config = dict(
    norm='rmsnorm',
    init_std_qkv=0.0228,
    optimizer='adamw',
)
Each number is 500 + 40 x the weight over its row's rms, rounded and kept within 0 to 999. Layers, rows and columns count from 0. Numbers have three digits each. The size before them is the row's rms in percent of the matrix's.

# down: layer 4 MLP down (transposed), 896x256, rms 0.0279, rows 48-147, columns 64-127
# up: layer 4 MLP up, 896x256, rms 0.0397, rows 49-148, columns 64-127
down48 109:462519529446554489522443470514610421507491515567483514435459462469475524523578401515489445465497469546512412491524499552521503464549554522526429520552483441491482528512504560471519477456465502
up49 123:541565502550555433406491564504508503520554511512539513526518482457484497529544466462455461524478517495551495523472470447435564469519555513510542478549466524510570499397513434505500541475503500
down49 126:511528434407438483612483484550464472477508530480506378456529473501453523515501497409527500468559528470570506517514494588546448504524452501469532455471477568543521444474554484484523467513531557
up50 100:487522446520539501446568476530446557481567547501578570493531469533540438567509498495505510459553403528504517555479437510497486460508519492546530511520565546545598527477478504507506519414499484
down50 098:496474513521469526524600536553474457431535493571508446395488462479502459455459533481551530509432556497453491550478440500555445515455544517551516494612619523485475544462575515588507523540486512
up51 097:503499438480514462450473501469519515496492462482477599503458457527555501493471448474505490463469496484530528558500497499459491581553523539612555501434504490508593477454540441536509467414456502
down51 095:497453559502532456484463498518539493506490512490496471483569562485441460490509483524517495522516429464456460569502607572459439506494562518523455504509517512530482501479538534489479532571558502
up52 096:499527513530409421451565517519445531541468468528531565548560549478504482552565508451521499435412498526495493478491479539457470543544501513587525590507498538504505512451494540494464459505450440
down52 091:502557448559499477520695441511485488486543497421544523467510508590539526472492496460491524434484524461504522529483513447470450501569438557533477577566518534562534493477483498546507502460481519
up53 096:487496560466538504517469469483530487475493532452579503570523517559451496503515475492463534454520571495539555469460502399467527509519451475495500477474564566523534497469511397456503532485538499
down53 095:564449524473390531491498519518455556506490504552469492476495516449417559518509490488436459524531560574502522457538458550485489506461512490490542465448449480490555447480535488490497419529481482
up54 091:475470457495506414441488477524525550505420472501441436488483486446512532565521518520434563523505462559460456517449531480482526469484510525525539459489476438473503501520585493515469486570499473
down54 094:488453547555419549498473471478468459473500451520527546559566574523507430404438510498549409511452509449417496482502600506476513515468520523420498493490458499476475506468489515547499494441516521
up55 091:617525496554459485532478501536540500517554500467610434484449487508524460571471491468507522517439604460471511439480507481450559540482555520540536546479495522420584489406459494497459496471546534
down55 094:525520552477560439519427570490537570504484455541496503544495494470468565548537503543497479508495430477528536474494518472515510517488413462434454512515501432473496503491440500519410505499551438
up56 089:484544522502479554486522435426495500472574456509521477495571452472435443566511551495557475461557524543504536532473489547477531483504519473476490465482520502514479512468460577578557499476539509
down56 089:503515515510524462494484594513502515428412560525424535531518511528507544508513509557516546486558535466520433513551445451486544564546484522439524455417515474436486511480470427431500494453447540
up57 108:576572516446521505540518495468503488529501450436532509523567477466509595449501459461551565508453553505545485535441521519498569460487491536483432397485568508517570499521519526532510500506534473
down57 109:486455451430425462518450545485522439545476541529485467475503521485529540524456500449508573485450503511515475479505501526474425535523525514490524509579544562468506502534452458505522485428518470
up58 095:480535563475518466551482447579479481532509469475458591492510501503541521475465450566530480480475555505456488444572458505555568479485540500494454591493551547413503464452452519519536433516420476
down58 089:496527474551579485522503572478429466512495484527468484548540497501476524491530544437513437547530409554512506471460434460488408476469498532572427495511543415528544575468494485473452511509516471
up59 078:462548477463548508507525494541562657560493476534492446529455517434550533463488477456515554534506525526492559521551479516456548456511565491495530498412510517466420510474464514429481455416534505
down59 068:547445479507460514494502529503572505442486494483486526548519511498520518480460541484430493536488482444464561495468575503581447507458505473500528510542441475503514500522510558533492521523537497
up60 105:565511572546498472514474388480540480473558534456532520479462460484521529547543563449496521503521468514525488476440441526523486469477558582520413501501544484469552531509517490462518542462509529
down60 103:431496450430495497528572534495484513468404503479504478471498467501516490474432498480524483493488550424521469558479563479493500549536490548504539496477522511487456509489475511501529489399536443
up61 097:559452547463516493515483543512523574529453512499534547571553477538522564471547464488516510468439560527514459540474494468415472516494533514522484517539633539461492501461476475490541526527471474
down61 100:507503475543503455480470454489503513525515490586531398429515549492499445485501509492511511525539458481467489558555434446411505446446474487464492458516456544494475399510449535496527478458495452
up62 118:555549540446468457464516457479518520481540440468503549432518546434566532479492509412414522508532519519510528485508453539486528502542500482555547584484535509433411515532552509467561546466481479
down62 107:507522511537508556540563523519549545494482473453400506518507538588508543424526546584503495492493482484545562554467493510524464532550466483486503525442493538453453548564532481539508460482435487
up63 109:509527470506481436534512475474514564472460532445639511538544547477507416640540499472576512438402491477521557457461506453478475532520487508543447526528518472500567533469449532482503529531462464
down63 106:513505471511473477510567508456453502518528457478472528538526462495517475482493499493504464466511537504468455548473471552459494501559448518502500544566541527551508555486481531586497534441522496
up64 098:512556479487490409509520512505450496498509540497505589583553547534522480509515509436498454444471533445598601530492457441470424461532486493509499567466477441456548487549385542436583467434504471
down64 103:475464543517509534547542449562553484561523493482447505482461470509469544445475459493500458591525510540479520531422473560517540446477482507494526461521461567525477538512577484594561438466570528
up65 093:528497639416557462547416500510533607554450399504489527490491474494539594517503554494529583496507448519537503464468519503565508524501513490510477524431486478484519506501465452451537530546432475
down65 088:553542441589485526477477511490486388472539529451498487485460527473518365516487485537500524470508482507533500472495506507547496479510467464545473498460542501470465512454546511572534469519503538
up66 085:513489445452455493476496557504463539499483509479468523584443601426479606456477477515531502461465470580539544541481496519515481529518533476491460458579506409497517472568478538437510494418489543
down66 087:499509580454467536579460518486576496544404555476498473522495479557514502544493464522501541531505486533507568491529437418528551439486504492435546466425463522437524452502501426499457503561475487
up67 113:515534499449444498463475450583542455577567432474571516425507497407534471478457459524425513460450554541616519470523470478510530494520521584527481515539432546494552568524523544542503525440483471
down67 110:444520525483526491485447565467508497573472525439473494538437590423487467541533570464501470523512489531438455492497515476475429549501527469554516512491519583487493475559471388444645485574501522
up68 088:479541496468412478486478464519462544508439552478534494495519602450560564499470540497534463464485446518502477479483525542483437486545609493538447476519511483514552498500428561532471567471561499
down68 099:429464552468581634466552449506533506553526476489479491439463494530453427506501528538409555535495487458433482533519437445463514539470459539510471507496493440528388472524467479395543475521492546
up69 113:608511457467454490465506535503423545496506525476459508452445512495426453498535491538521486512509518528528532520488459450492506532579510525457460510499481551497530523489548542442497495487453550
down69 105:559437486474510441444524480466514551459539481581493514477504541494505456506543446490405586511515409502492530480466548548504514530537507550539448484630475559481532493502445450490479476456489496
up70 110:519563533448561463514412557506447522509496506539541515557530422445485462521512484394548539537485508525502508498474460442505461474488523525459469445496573564506448496540524508481520500424477517
down70 105:495488506506509530496608498541516532547435484433517506475497513535502518559427530547502470529500553425430528518477523467517542576495493486530510528523495484443502580519508482469485539559523488
up71 100:462548517429515477514511445572465515528483546495607515493518542496470515473502439461531474473503459542580505476484496554503491524517584508449431449451507551502546561544437578474499532517491506
down71 094:580468497536481467495535523530552478431500450471453533500517515517588492464494567502545487527424516532503531535594441434566481515460470491519569543478522475534453509471485479513524480443469507
up72 097:595503480484484532463558479472510499537533545388465459416559521460496470551517445512507547428514479526503503500489435505401532565578506464541469512500521469506512493485462571464505526505573490
down72 093:601538496526409474458522520492501486408537508499469468547483471538457514463494462530475515572477470506425467485486506552508459469475486475518498547457497564504470555402451522516476497453506516
up73 094:543529534482472440476453495467583515449395517504504515502503502578530563506529466497477436496573423568494527435454439463551570508490509497573491480526461542439531520447462517424461551512496497
down73 092:497512516529422540530473521475359482507509444574492474480446469455473460588531568460521528499500551450546456543502527549525464494470560475466492484475460442484534532489505477508521503468519534
up74 106:436500443502450545545490509500485499453597443454531516607439525542455421553481476436554454529517503535538510488427456490507563471526512568520502462431498543499477497477524488531560450471539467
down74 103:567442529460491444486439527477512542482498500539471466500542444455561462473496546465518549471476510512483517556555560445487483516500515496478579487456478468468432475514585508526499549484392477
up75 091:487483500498412490570436446427493482477522488509551503484490499442537430540558439435519531453449514495504436469533485528459455556428495523561472510495512520496518449393439555541556560451514464
down75 099:500478529459415535535477506500432483588451522524449449476463596492426538475482588477438505508483529512476511505482507470516494441552535421441531464461443483440511558480543552471472520563502463
up76 095:510513543517462530522497560523502481512497519446598513464479418442478469536491540478454585523471503483447488503471534476491542551566485464510491540451505522476471491498552519489506523439481496
down76 094:506462529525539528530492557528497453502528481595521561560494526554509521483529468555500549475443457483565482528521496507517568568504577462516514461462468564479545488457420487517478499561466501
up77 094:499578572487580472441495483493521482510462458534567469534523495504465536499556506504532529484458478546547514493492416476434503501543505525520444458472527484465436443400453475526490505463516508
down77 087:431423504556470542435446526474484538518521531461460550499501527518478494518527522531517511534496472561502547506540543488505529478501562448533547473537502458486554526480471549532496534511530513
up78 088:474464535513488519484526435508410503580487475468482473510532504514459495487460561542522451490453524517479491492449474440437590483514515499478507516513547501541541583539465483524530506489563545
down78 091:563525535533518449556570551451497489503490500564492467581431467563487507475514477516490529540503508443472560501531487547520476454496467429459489449426469492486517501525496576534403530530447467
up79 087:532501524580545500453539462479411579557480465464456506516534543516506523543477491546562487493535441488507495483563553534447504520534461573499503480473458500514461494487460563511537480573574491
down79 086:483542506474500436460474522551521447448548511535460554490472484488556497424464497541497499489515445519505536577479505532592493553486530478487450537546572507447545545464485448490448543462418569
up80 094:541497467488458513496476468439483540486477521526526502536471502515474525502515512539452486458572498523473508401435496538504564625532526544548478459511555461502459549546510484503386553450594542
down80 093:497477547539504488524527544474425539541561486566430486474556463486544459547542507500532427539468479539513525542539551459470485401599519466442487498490457538509526495455590567459591514455503429
up81 103:520530428515470493513456473599490485524439517478494527488496529500530429527471430481529529480571505488425519422543485510499462506466456547505468509528482498474523498532512535526470521533479430
down81 101:503547517488456508528400531483479548486560460570495540484579500483490556445490497552535512463459575560414465507633438437479549546512545485467459494458489446504484470468542459488509518472553497
up82 096:436562544533467491570523451495465472506527469476433477475488468473507439495499475399478491418472551499471414484545437464559557500490544406568529527549540498431584600477415536550515515504521526
down82 102:503503458523536551538516528506541582492565502506556571482492445500518492488410581534500507481483489495546460558464555492382500409463534557472481556472467445509472449465490499526460508480391531
up83 094:513499521475566508492503512496504441561510495495536534544515421424445507501553497534461553419501462596528502481465491523546493493517474475480439473469556504440503536454557480501483505455489570
down83 094:459491472554435496538512452582463486477509571495559524451505518510546531457454554478504494519485545462496475496485480458501512606492494514495494495505473570521514407546452471504507509532513490
up84 120:522557546451528522521515481492413437525537523523559467488499451432499499470563488528483471538478531529537503522531449485390481539567534485548482569449530581522481476463458521534470506381525486
down84 118:493463471603525514522558516504551502481554567527484520519529503498497486485541430500506587530508423499552491444499493455483478491530480498519526469462438600511488470410518477527488503480467542
up85 105:533464527489528488537513498464503462511419486507476452520443467530520549524513490407511515403485472466534514459492528515411557452541519493509505472491504450433511556524461554465614470484525505
down85 107:498467572507496518505488548463558491506511471419506501449507438499459495481453594501560515502482507483515484488445542516498485610483503505483548573502563511519430520429518421526503525420491564
up86 095:442484454551486438498516400396423480540531517563538500506561566514485394540526518505499544445502482519473517454468453530511486507478524453518478486466557497494472546443485511508474544474520514
down86 097:518462529462447549512618533544494480461502537470512497530479514521408566502579551472472467570489531472523512487480545522490556452476464504492527535541511548508418480509446472477387500482517527
up87 082:511524470461466513429496503527468507511421457456453511560487535519521515484451524513499466499511481507462538536406468450532431502564488483499496496534504481514513534436477542481519439497559538
down87 089:506476553537505472544521512422500514476558540548481494497448471406552537532448490440468522546502559427572471543567442465502545452498570487494502408426579511461506491468460550514511569442422421
up88 109:554478468543518497430530464480506497517530496572555502515559472479473493574513435500563535508453499545505506499552514542513542522499562552485519477464526514480516522488551493432465591484534442
down88 108:477473435470464509552440491512512540523540480491479577504508447511558492424439514469492573521578504506495545492485430546513456525496485416448541512452439532518453424497473472435543430463540556
up89 099:501558490454486464400530457480523496526455522465456551469556560521457447498420444508509564449435462558550471490479507509487584506565570510477518504510467478507573519547483543587569483510550519
down89 101:486372486470483587565448506471604459542507460532522516486520478526464492528554445517552501503499523529383491537480474544550487523475521512484503513456541491422460474477497437448502488545514538
up90 099:482545476480446486478489468487430544518379468543499414539593503486493537505446568527561467460522467529539501455511520523466473519460538475481488453479492504546460573505520510535523515469541463
down90 091:485443532522528460501504534468515495487575486510569514442408442542499467438437450454526408562497588531511469532548534482512524498589565522500505516478561522496527527515528544395469600511453506
up91 099:510498504479477498561503479505528480545563473586468513494524591511451507515447465518488511528558505508476545405479478492432601573513574504484513521481546495479511542512594501573507517483511534
down91 095:486420497517530566465469521499529519451486504572542471446448490469507600450512479487454525549503500530524525496451501477515473514497514593512493530484453490480498481588518453439496436549441498
up92 121:533522523486528464463498519478467480517530474484553474505551437504543451569515454409511548541420587545525536565501464429485497451489511487459450463463515539511545490492528524492509486517520433
down92 121:505515484526477544475486474473408466512477478459518559445548446486444503512481442554534497443507572448509518508531510492524568558514490522492534538511528536560530558496518515526553497470459555
up93 111:491518441502506392548544475505402560480522475476594547499551488463473468559575518465536487461518463506478527521508491524507406555546532537522497592519501566497544491457442520470554473424458490
down93 097:529518462553458510487701501498489467457471491483524510491517531522524496474490461495461498502459498495506518517477516501471477499511438465555557518622497530499522532494486542571488482504549458
up94 078:516518506504461474444476513496523527507437551427479515543554472515506470487475508430482508444490508536478536482416548499541544520560480538508451464510549530465487568481520479474522464490574511
down94 086:413479527527542542532485546463448492461513487525525468501551439480506464497499575540496481577547501512438515549545521527549436482476488476472547518438499475516456524608505499527460496494481532
up95 090:550526534462503514508529499466479503456430530480492531515527446519488478462470491449577455349544496612490469452554549555496522550522516500473490510494505460464477506583447517536550497400480465
down95 094:479487515475550481568473498537535522514469521490523480429521514532501498450574549532498537614507542461469554501408427493450392457493571447512496484587461516462518536535555437402455571496462529
up96 121:575545460500478452517509457531476474539506458528541476514462560437463479488539460456418501483460560582542475467471394418482468528520517444562499512432564505536471489484448530443500429504555544
down96 126:511483423512515465453460531509579559457510448475553538516498531537532490452454467508525481503492448432538563517453556494465461524492464556451476536543436526510506481427469556462463473450494439
up97 112:555465500492549527509479509563427506501466490420504536473458442483519498439485449485571524456501535513492524498433441497517500507497538425540466462546492570450493493476488454483565479420449496
down97 109:476501485528522508539477484507546479475463517513499475449487509522480580498516488543528476488474549475610453463464484489517465492455485541589466484633479478521515621594571514580544479552593463
up98 091:529471446469522510524466511495515536512467552481472485460512492452479427558507471493537489496538498540496435473497479513533492547580530487539491551471533583512470556476462473538570541536509483
down98 080:482506537571472515516466437485486455515514444471499531540449506543530547497490502521503490479507478487534543546518527507474539512464536538499557485499495495591443551583498445493512475513453522
up99 087:510570558503605558523506441523441488552494477455504516465500404428545465530524562462456503456533515526583482484520498521463542577575495527514414558466543485500553526486477446490527503459524521
down99 092:533484497501485425522485541483493483472469503479512432487530574557439512511512495564540476492491465493402560511565515533521475431458437476473535478505554495499489500498535501490477438534509497
up100 107:520528524495509520525465420525445496534521415467467483462487461511529466477519417554488472502474520538536546549513445465469552460588528555522507488446559500525458519436567502414533459484498501
down100 106:580510518523534396454458494495590548430481514491467439488492491536506530481514505468495581461500443470456440458500585446472500465463463473428451511524537499499449475522492553569554503533519497
up101 096:528453478438402517483453464467540399571445504505466502416514497501478524485473472446523442523500531502564524479537490490526570501480515504480490531464517494483482503521475581453474477485488503
down101 092:517518479541577433475515482454433507475475461487494470567457476484515462543508534528493556477468507498415463484519585504481437484515459500497514499491478488499493470532527456545501485525493560
up102 105:527532496470553531456523438488504460507534568510533482479537464510543497479548468460548570484482543489495551520535459451476473553545526523499530489500488542497590484529540469484501489450515465
down102 105:434490519525478508461467558477437505559482497494529539532534458396486418500510593448560502521486497508498523472517537472542432475486532470509467531557628524460417442548475550498521468589475495
up103 098:539504516403495495467474505524477530505512470434547590528545498441539484499486480437574498521527575491592536508526517412538561493415546466522514539550491482487522498504463501514550487433540482
down103 103:496502543522449482530390459551577518456483494557456481446448549575494561519459446533485478446451472501450451563438463507452474460501466501491519518485452504444433464429530499412508603531574492
up104 097:511532461550503493503493463514568507485451506504545533500493526492495444541507454428488516495496464490522589476544448584552487503490519517476466510472505510512529481506482536491490549432484530
down104 093:520430503505496493484454427511548541522560508509519491506466510439522598506446471539448459510537462569514391468484533559558557493468566556474520526450510514553457448490509466365518454479426534
up105 112:513506600458554462578460521469478577521457470486545489552501541498597520509429503518546501504455523489567494472391534491450458496503505514533483470513497475480508491486496515499564460481498472
down105 104:506500518526511538558483486493539556454490514542479575595519547531492530421499413440519474504538478472464577426471492456494496538484567525468492439526501528506482480476410484522485490479367515
up106 090:465524454518537428387540489494504559546463491478569454521511470438495510505486518472514498471436546512509550542476477456490478444534482523550473530502516436524552519465513563526447528487477420
down106 096:524493589452557528515513565498455470514495504522441483469539487453530477531555509511485523578497419540463559484493548589508462478532536478464499435416494495466489513522516537389543540514498480
up107 121:551516433539484498492493521547511505482515476507595505506523509456506469555479518542462547537537549424512589497489480517486498516508554509483502466449484537511551571458501507465577474530504462
down107 122:455516464460497524513472477521487476491526428531522544456539483525487541406505422442455496532542501536537472520507596541446574442518511642426496483532492561533454573495517482497520550516485497
up108 097:511561512505550505568558426496416481518518531481554594546585508502506481549445481454497509506513500513562544515472475545496508446495427478541422543532493510525523527504469483481576495508563410
down108 093:565470496480521526588535475459508490501539448527521474506517494471485496539446459542479509464509535453468526543539506502583485599511561463419534480536503513456442492523505441545470527493429515
up109 094:523519510476500574516485495483567505519515492500506513511406577513478534523526495452449465512468476445587579515471499430444476548533490418500497507469446459501486504491451538560517511508477476
down109 100:537449525512475511544510451518477483488441547493513450511576489508509560474536492471477560447546536479458531400509498533501504519470437504515425504536555509557484508474517430465446437487485523
up110 103:488537470542525458502437560505461490544582482526569564509525476515459496546536488471522516476497424447526518433504503554447538540512510513516508468464491512503572470511477487531487527509531448
down110 109:509421507466495531489505520493522569485414489536474510505456525512564492520456551515518518444506458440458460525464513500513527579527433448526535488483509446459430429448531464516526478534532438
up111 090:513452504514447530541447496537484489540418492433521519524536475447552457570466504552484541469573480392505492500488516434429566428413532552470482500509509497532479484528508529507509504501430432
down111 091:469524529413465479410434502565519495506422454558490492487494509513486526473495465415499481497579470525437471500528460523521526493530462412523481456569522499457512557536470547463480399503495570
up112 112:567523432524512482476506507492550536526550530510532507513551474481481468558507540461513499563495528510519523430508499473549449542493600545479545467535551540499494509478493462491534513512517456
down112 111:439503520480508481528506484490479470531434380456500508482485479495521506521520508510568492402509442507528498556486565533528531516483429482530500520451508498434499582511461449504548515502466508
up113 106:530456484470500427490473470522501564514455479543467555560525502503623529518541431461564470443561516452491431516545467478475496464535490540595510612485537559521494423465537476498577537490523484
down113 109:524532535551498516529503502510527513444517500482488498453474519469503450531545520513498438538479431522479537451525568475506496533436508473496532426453509413496515513514465593506448453526487490
up114 093:536556454518519426442529526504513512455496505448481442439493463520504515533550468483470512459567479472555399434478474468513509480577540522482572412503509553510550497472524540450434468514483460
down114 111:531471557514526579450487510505513510512486547539555527494415533441485497497473544465536525576536551466490555525533464535499491477474456499504450505617507461432527516480472483558555475545532553
up115 088:558507543537485500559511504493496485543497510619535511480533461399531406518483439488454522481470506474501463525556443585466477508470516539511505543471458501574455486536470515508562524499497441
down115 076:493458443490512524472460533530543468546502553429448539538490526469449429483498553453504477511537491503506473451484549524602495509515488434508550480561530539470480575496489474516410468528510499
up116 115:475491466489502518524491419498506557517522484515479510532498522515491532506503498415569470429536477479508426491479467512480515474488522441487510544462497530500445535466476565500501550441608448
down116 110:522553488483498499547477452467557557473486499510478433421515540475540533440482464538495457500466513456461419554541536457441479493571508516510503574536517465546493493485503567510444545468525473
up117 103:501500483498477459521476422512486565520527552462560532505516532459467467579576501512516530554577486404495545469427530430481549515513503567566521433440482440490574436425549510490432463562412532
down117 097:477541615428440443559496556526495516505479528513462523482507528551518521489480515441532523409413573490547508468545501489511498519477484463477472540500483531412406540557465527533584497427461460
up118 105:544517502487492430476542559507500474488482457456491505504522524576517545544545473500557460502458504495574503488502526494537483522508502462483492472470548550481495482526550588507490468408569513
down118 104:517508510480543490477496457469521447454475541481510502536524444563426520501508559520484609532510520497408499480516467484484545518496482472498455557556456503475459470462517500482556505527491528
up119 098:550484544419521520525425462494491447475455468504547506524549414482476479467498511448469532397501570506493502448454438452498542549489543542515473396484524473413498503433484506423533526506478528
down119 088:449565495512537533501410534452492521531526477488472544452489493462483505499424464484437497506479477477522464552511541425468445503526498472470509517430442461586506481487566555514543520483478485
up120 088:488543533457503566522478495575515463592474503493487557512524509529559550463429522511558513464477525461579515526497474471472446527576578565473474560513495596490481493468446488457517508439498502
down120 092:496486492524510482470388504513485432513470512516477555446459546454481514560479492517463530511526475443435499514507528492560474418511562447533442463496505490483579523537470518563497431532522497
up121 096:547513425458505498460424487505462550527501487495489499529522539537510519491420411558461475476495483546520484532509521447502452457511522577525506448547513432547465465567444530472499454476560465
down121 102:557466538471464508422461555438535565578490553462555527476496455468545474598469414512537485552564503431481561497458472499472548480547518461550473509460540529406525468542552504508446521543503522
up122 098:552543554453501518518492560491403486609435496389473532478533523517560547475506483456517481493504503485556535516507534457465573473593492512554519523469530511493469529511421548408573507510430503
down122 104:517515456471499479571587513536552466440525528585474451486549525466441501503467587469423479530472454481430568537574521462486431504510502544501538454515459543474541565481550553518484492489475514
up123 099:526481539450462470471492549475497534539530507527524543595570535519480554536532426558530552496469567486468509506426465497487542445481545513470498508441539526477508439451533497395564454526524470
down123 100:568495465552461517585468511447518403474469494478473449452479466471528459542454478512466508544526544484528481462544576468518437525548511571536463453515498553548464599471477497483475473541505565
up124 093:540514533428501492477536470440435476500536429475474520478597494445471471479503520522555497390421582597537539426564534510517490585550521516477509603489479504510511492432490538491549482425529427
down124 093:456497501494520515522573431567502524455440506560510500452502503407487573531479460565475507589498417476417491491540469438544508452550492515537473504493495524529461455501510492488441432532527553
up125 107:519465489486527443503469492508510518548467528476520555515563508518487507457439503488545505439585502487556501507533451505500558502552508580550535591487477466524475511551451516479478545408491461
down125 107:439438481515539528520433464509536468466480486546493500496551465422538530479541450463485473492480589523422498498477568462533507543436535458489507509500512523421518443482497433480402456509497454
up126 108:556577570483537526411524552469548489409522469467554497461430518554500527480516447501447444490504497532560573514438479433492510525486473469455464512547528534481561507483517531467520448552514452
down126 103:437469508504395497509568432547512466506480528534466473519510516497494484448482604528553516412493547515447528512534493496467501560564503498456516459530560470502426493505480490538559556445521462
up127 119:563464466438508423460528516483564525448444508426488463500506471428471471497547409499499525489494552535534510486429423477557575534518497430494575528487515558446491498519523545462549509484563530
down127 118:482499515494499502491487477524582497498483461579463513570508457512492544475538540578490530531431466546541568468465485582489512530455473544543525530516468474457426566569540487469432414521472544
up128 094:537505490465483456540500466524457458514427501447484540470506491472582523460512460492423529500469458488552517550489510482535488478531526543508532459479535561495519482520537485420555506495509473
down128 096:516393500536496487442475538518523477440513484514554490479569514564437420464426526469521515517470562440494480566538553505550484502478419523531534527526507488514446445474559457463494501472530522
up129 105:568530584437528484457481501440504541549505436530517499474477430443546445475533513556475530500472526597482480492482440435476585522576501505524480451512547523476513496437464517494467443489520547
down129 108:500536548522466483537420483478471486573485559463490535563513502452652527534535483432499528486470490552499475510541526525493475556506503528494486392542517557505521439472490541443470519441470469
up130 118:572513462464465467413509536510496488526480488479556459512599517406549479534508463510542491532494554527508483496481465467520486447509489485497441456439562533438516482469515470423498467402555452
down130 116:517497458485440578547365478491513430541467449488482445472516516488488499465443477422538502446479511508477470566427485509514497533497452543385540492490524552570463530506531508500531520447482546
up131 094:465595512476571562548425502520527520453482530532523515535464484524536524469516491497576547540486473459504525511462473498508525499452540478473564513522499509452497502508569518529508461401469469
down131 096:559433535502429467509533506471432477513507525525476547496540534486464499479527507541412480494512481479504500477519536519428533548540511535514496489490468459508514478509462538435494582526522479
up132 086:501481522517495534522484465459454495447424470528469442493508497533560458492505512483527480424505500521455444420458434549482523549504502459520452512479497571510534545487517525537480494469543528
down132 093:544529582487514528431509470516506419532471471490473579526506520498484480509525545430536505518461556500558522563508509454498529483505541490465525528486462474468491556442497503452495561475524487
up133 093:489475523465496511439499506507447451546491481506558490478608542499488433468438524509595459470509489581505561493542555521435564432483508565504463483536614489486456533504460545486537529513500477
down133 107:536488535571546541497462509532493517483497536523494533503452488571506504574466513542453507463538494447527521532536476495502439577489518409528514494445439450459559396471492459568470541548550597
up134 119:473535498498427458533558479449416453472464478514557524524554488536395455534492536439543480500543535531525556495507553479498470464504478502588456506503584548560517568438417496449509526480489472
down134 102:526481439554559489485574436489477559436492513450505508560571540565463447481476527583511530511443491502525519467530508500454472473500479543482543491586562519621501530459542517548502515499472534
up135 109:534497481536515507485510543438505545484447488564534499459485514500540483509452428501481582506431548436554461552498496456493464491486587527532563511502519546504543413461492527496519467545455462
down135 103:498597485439486506513507506495543469470443439564473482453549550481466522481512543518490438480529556482486454422418476534552545453429449437446463504548502479514448540511502499438509498604530565
up136 088:525483552434506536485394541565528550511466548518493559430567508457472519542548516530470562570444503393482507465495492500460546506463495555473502494449479444475436421469567480510446476511427504
down136 083:511477526558457537487486476550487503386478426474585470513501527483478491469435502507484473463532509609486480521557459459572507495488517468480471497547532494493461608467472491487505538467448599
up137 081:489502478459529486562540496471443496531509417567529535539541500539536579558463458477587476488412494511515563519555483416488488539501507463551436461474513475566513526495341499529519535509506475
down137 081:470430493547514513436595507544529469392513575555438468505430468498467504527518537453459524495508550481436519516525577488560527481416508536460548505537504510514536453581584427502415532538530557
up138 099:529501462471499507512514464535482502500534484565540549515502484496446452556530474455491452473544516511525513452468364554474478512470563455455513449496442493468515518453480429459522495499523523
down138 095:492549515450497494451511543572478499508424535485480519427493526528494530484472518522499503551463489472501457550470584548476579444536441493572520559593572529456493516496456573567555464470529443
up139 093:517471442520429403533517465511552518548496459499512563523526480482557464507491565466517536493477499524526493477472488491433541477531644473518418554526506493515468486449464546514515447494493495
down139 090:468470545482536464498596505486509428419584458510482505456429482507499507477473508495444491500515454556462442550566537421551468439465465513512517510507490498555476548610541469483485469514514495
up140 098:515470519507530489467512511529441539438539493497550520508499531496534471517495525506472511579523539466475483487481419388454431473466511510480442526453518541527499520509554499456545523437488441
down140 102:488523494477498516550480465485512435529506504403496592467541471487498469479463497425453506402537516520486526507433502513537488538501445434506491565482510481498413558491407438475497536499515498
up141 107:513519524472524445556529450458463537515491510485550474484523499514489504516489497466523516493476542494470468475526508475489513426550512495516450469520543479527584561439484531460503443510508498
down141 105:514516471503505509522605539437438454489505509563492527539526427452570495504569480549529587493540515548462492524577450467505451517534513568496470560533531482549527505583487501539506526467454462
up142 102:504444477515454527537423472532509533527472551501549510554536484443481430460516534529565546462485501511542535536488497462496540458503547595569500514476478457525429508454405440487441586475592561
down142 097:460555495541480456490452513466457470483540467442492503493539534530444549588476512506578485504504485516562490490429529580534497465478511467453470514540558592540547536552524506472570473471494415
up143 091:534464456488405497465464514512441468539512497431550519524581520431518502513444506500544415504483501510460518449424508494502517543475553479477436435519544519436538560494535556488467491476598489
down143 094:486511479471457551503460476497516484476428496527486522502438459442435466486481447509520452584496438460418506558512441499521496538514588442452469582448497541556410499468487451479489448460539493
up144 103:587450511494489477407559536509498579540462478398475534524534453553509475505431511465515520431381507551495495425497524486500456564467516525472525465519427522506581519428472497507533512444497489
down144 098:458603505591462473476578433515515514550561414566510462448527459490561477456490460487499516548501503536544441511494524485467559397417511461550509578500488469515413562462505530440499571461557509
up145 100:498563482494537543509453486546567489572464451479458584512573459436504467496505490452557510471531505556508502466493489470492557553552495489476532545423504499471494569455416478487473487490527486
down145 093:531487525530494574539450583515490519466496473530464548468610455566497522482482532521490482422470464525512469503502496501531495507464511479476536464433438486500545442518465517520515510488463493
up146 106:527544428547450485490421476520498530482526453500621479549572583484505481560477519497481436499509513474526504504532481514480504459456518477494482437507509532500502519472537531495572525527554405
down146 107:446510480484486436528466572455470517486494461492391456470493512482605470479448495456551508570460519475561442509465544503520484536567479469492513470399512432494510477485376602514550436478428473
up147 084:498493607478498553528480488500502529443532512470449525507491455530520462491461539529551543407557517467520531395487453541460536538547486550508490496536485519415561488519456487482496516507434497
down147 083:458494484484512492499452482529499483483447484502435460447470521478557471521469532555472529501504497520467528540541506486517491445389542483479546511476498428515520490474489440510466535568488537
up148 114:523528464428538454468402501540500520461516518508522485462499513487594515526548516481445462549458516463507477462505403431516509468528500551596490472481471528523513479475519520464490489530446481